From a checkpoint of a small transformer trained on Wikipedia: 4966 steps.
Each number is 128 + 24 x the weight over its row's rms, rounded and kept within 0 to 255. Layers, rows and columns count from 0. Numbers have three digits each. The size before them is the row's rms in percent of the matrix's.

# k: layer 3 attention key, 128x128, rms 0.132, rows 52-62, columns 0-127
# q: layer 3 attention query, 128x128, rms 0.145, rows 53-62, columns 0-127
k52 121:165144134110125177140138100126167122146148147104074131106100158159109161138119133112132092124181116102152142121139117174112104115091105108146156115139104115127124144105097127101114096131137139082114111122105131159142145147136149101139096105103165136106095137140104103102110110105109118144095149130110129157147166117152169101094182121150114109131148141146107155137157088103073169164140
q53 112:115141109125138113144117152148163099163165126138116135138103135085108095126108142178139150135153098110129124109102136126171088116109148090132149132091124155147121103149128128128131131127168106158091174140141139133111129096118125131162097091141131140152142122150126147096090138137114122116117131079125166114089108131133129119079133103202144159167180076163125113150127108114149098137083
k53 116:130098107116143158135106161145171120150175143119142113121099141128124107136104087173158151131127084154116133109087145121164088100111162126093101149091117136132143128107099092122116125122166129122102170124129163145090123116149123098154090121107133137168121119155146103084106136140101145131133163107128145099088154135160127113132134130182119131142181059132147137129129121106099096156108
q54 107:160146137176155136110131100104160125076141177123147088186110142118132171112123121104132131124078105132117123159104121166134137143130089134097098113134135139116092092129120105139109113140067124137135141116134141153121108109123126145107182119147135101143082172119139130107105110138115142096146076151137095119152140131130163099133110120112125160120156144162179129115135138175178125115139
k54 109:137151145158107137098110147120136105083185148121140122154135097139110186134138100062115140115078114147109146170115102172121127156131119106073112130136125139151100112126154129141110110135078172145131122118143154113115107098128113152091171122117145144152067140131169101139131143134117083136122127143145101107147145134113156099132078146134106182105139147130123133124157123145139144159141
q55 089:151117139109140125125151145090156117129133121088156144155158121099101143119133184130093134192132102146135117158112137128154118161145120173135149147057128106155140116144099119130136138143102161114158131133110133153103095098123130151097138107131095092119137105138154171109152141145120132101156170152153070109123104100118118149161091140145086149154128135132153135108122128102189092114134
k55 085:111106150102159113127112159124142124136141085126131163160143094137123161147141134129091136175110152155104170135090158097147135131121112162110120126099101097148166092160087157113138131090107121146112103119140149130132071086107118172077129125140140150127132114119131129111162118114135129119171132130134102109123136130075129128185086174150116189169116146150143119118116130138149100120137
q56 101:106116106150168117176154128167138134121099128124131118100082116090133145115108156136113095160164165137071120124128130107133109140125127124086131091143167153133094192120098135135148126125124108110178104112137156147144139109130128113077118113135137177115093106142132099145155112171102108082092122108150134130128125134136122104170165141173135169141123152100136092125162142095127121119143
k56 097:115101119160154143176178102158132134122109141130124123096099109095166163121119105144141102136116143146096085156089125161117131119104109150089108114164154116158129195130125116113123096124130110124140131130106146119126128114151130106068117172127131177122102110154112118126169109141103067097143130109148157106135161142147153128183155110167128149125110145123107130150154165097140110143142
q57 103:155134093171125107132161143118109118109131161152152102130130119112113091096124133139167161112091128159138101077163166109166139101135165168166149140118099156099147111102146108130103140114096161150135106142100154136137130151096120151146129134130145093115099114132123145152155093154078140084151119118100136114100145104143106142118090133122166121151110071123129144166119121110097152104175
k57 106:144127124160108094140123131135091124115146174140128123158153147130146074127096140136129192114136151095143084090158141112154123137101159157172107117140126185105175138115159120143115116129143122140138138102097144118107140139091122164137150105144108105158125112091170149181152117107131132085164084123102112120109102123139107159142094112123141161150124108144101100119109147123138087093150
q58 097:129151140132159088116112140167145143172127159129162124143169144104145082108130141145160105119120132147158127125124144113116133145133180124148085101111138060153144091111123112095118128121138105189127086107140132108156154131109134152145129105107140146108085162062174162130115132097143149136117126099130148107144099111152163154119108135105153114121114131116097092157129081127116099143145
k58 099:136142125109170083126136145149154146130135129138172117125134183157137119105110111119172078141070117157154107117152107151157164128170160125163116122108145118148106086117108092100126101164142078147153132105082128139145156123131105150143130119118149120137096117083137137164121166106117107155124124138138106119137135118150168155157106114096129117108130122097150136137109111162075084136091
q59 103:124148115104120137081133107122124088088158149118079160123150154122099131122102139114147136131141077117167142136131098120113151082098124190152157108121089102174149113120151110133075162166120105109145177149112145153125087173115133100137132154122155126135144131116143158134109143106154156119149106089084113115128145138125140156130129135149128131132138118143137152151090151108143174081154
k59 089:112121096091133107089118087172154121090138155171080165141177111108069140107126140127133145125163094104152168137114121111091123087125135141155139130131106138145175121100155126176108125150144078091127130134128136135103088166086116118156116145128117119142142144114170145125118135125149138148115115140141139149136140121108104129145091143134137098119110107144134118120108161131134156046138
q60 113:152126126139119118112126177154124150128110134137105118133160108119131181118120106095166154117145226094153126108165114123112122130123127111121108128105147159144153123145159112101166132135162148094145139112078117161163113136114152161104136143107119070120133107094068125132090098113158149125140137173130122131145160142126104100142136126078126114100120137145122112120114120079106141118098
k60 119:113113123163123118116127116144093144135130101132084097141160140081121146127111121117169162147151194072133116128159123117105149120143119108134101097142129119165164150108151132128180131132143173096142140130076136159170131119120157146119125128110144103145140107095114145120070104140157170146089104117132137134163117152098101133152189123117135129109142121118115096122120108124100135090082
q61 099:102093154136074148127105087114083141160134159100125147129115123120135126155168141119137146083128148119126096171174112139122136105162149194146097098149118119118149130124122128103112153095138159133143147096126123141165119153112111155141116158110159139168134116104155115156127146133158093124083104121142167141113134177093138157102111130087132088123135137102104118129124131186084149125126
k61 098:140130126114104079097143108120122145158115164156119103131119136131106152145164107137136139063131167098137116127196154127100149119145126132133115095140160154090127116118121151129125126142118123136156140113156117135129156175094140098164099144132106133139083181122109172149085114102128105118093086151138164148140118117105107169121129148118147065094104105128111109102103160148093131120134
q62 094:151147085112131124142136159175155140130137133132166145107101053151107106107117115111114128136154137113136147111094151145115132138146130107140123158070098144163166114078129099140151113146140130104129163130111109197122143125104131144119145101147154104086175124131112156143110139132134126132147169132103100173115101149136117154139065089149119104132135067148133125130142130139110108149121
k62 104:164145130102105132144095167175136114132176127100123137128087096152132130150100095107109104156138133119141147140143114106120121125135135124128138163094127135140178122136085125094168109104158152109138168073076141148101145110130121123091144078127159126110125135157148102103130128150134144125081172143112160090148115121081160121147122110147111147121172100104108132147165116118098112174128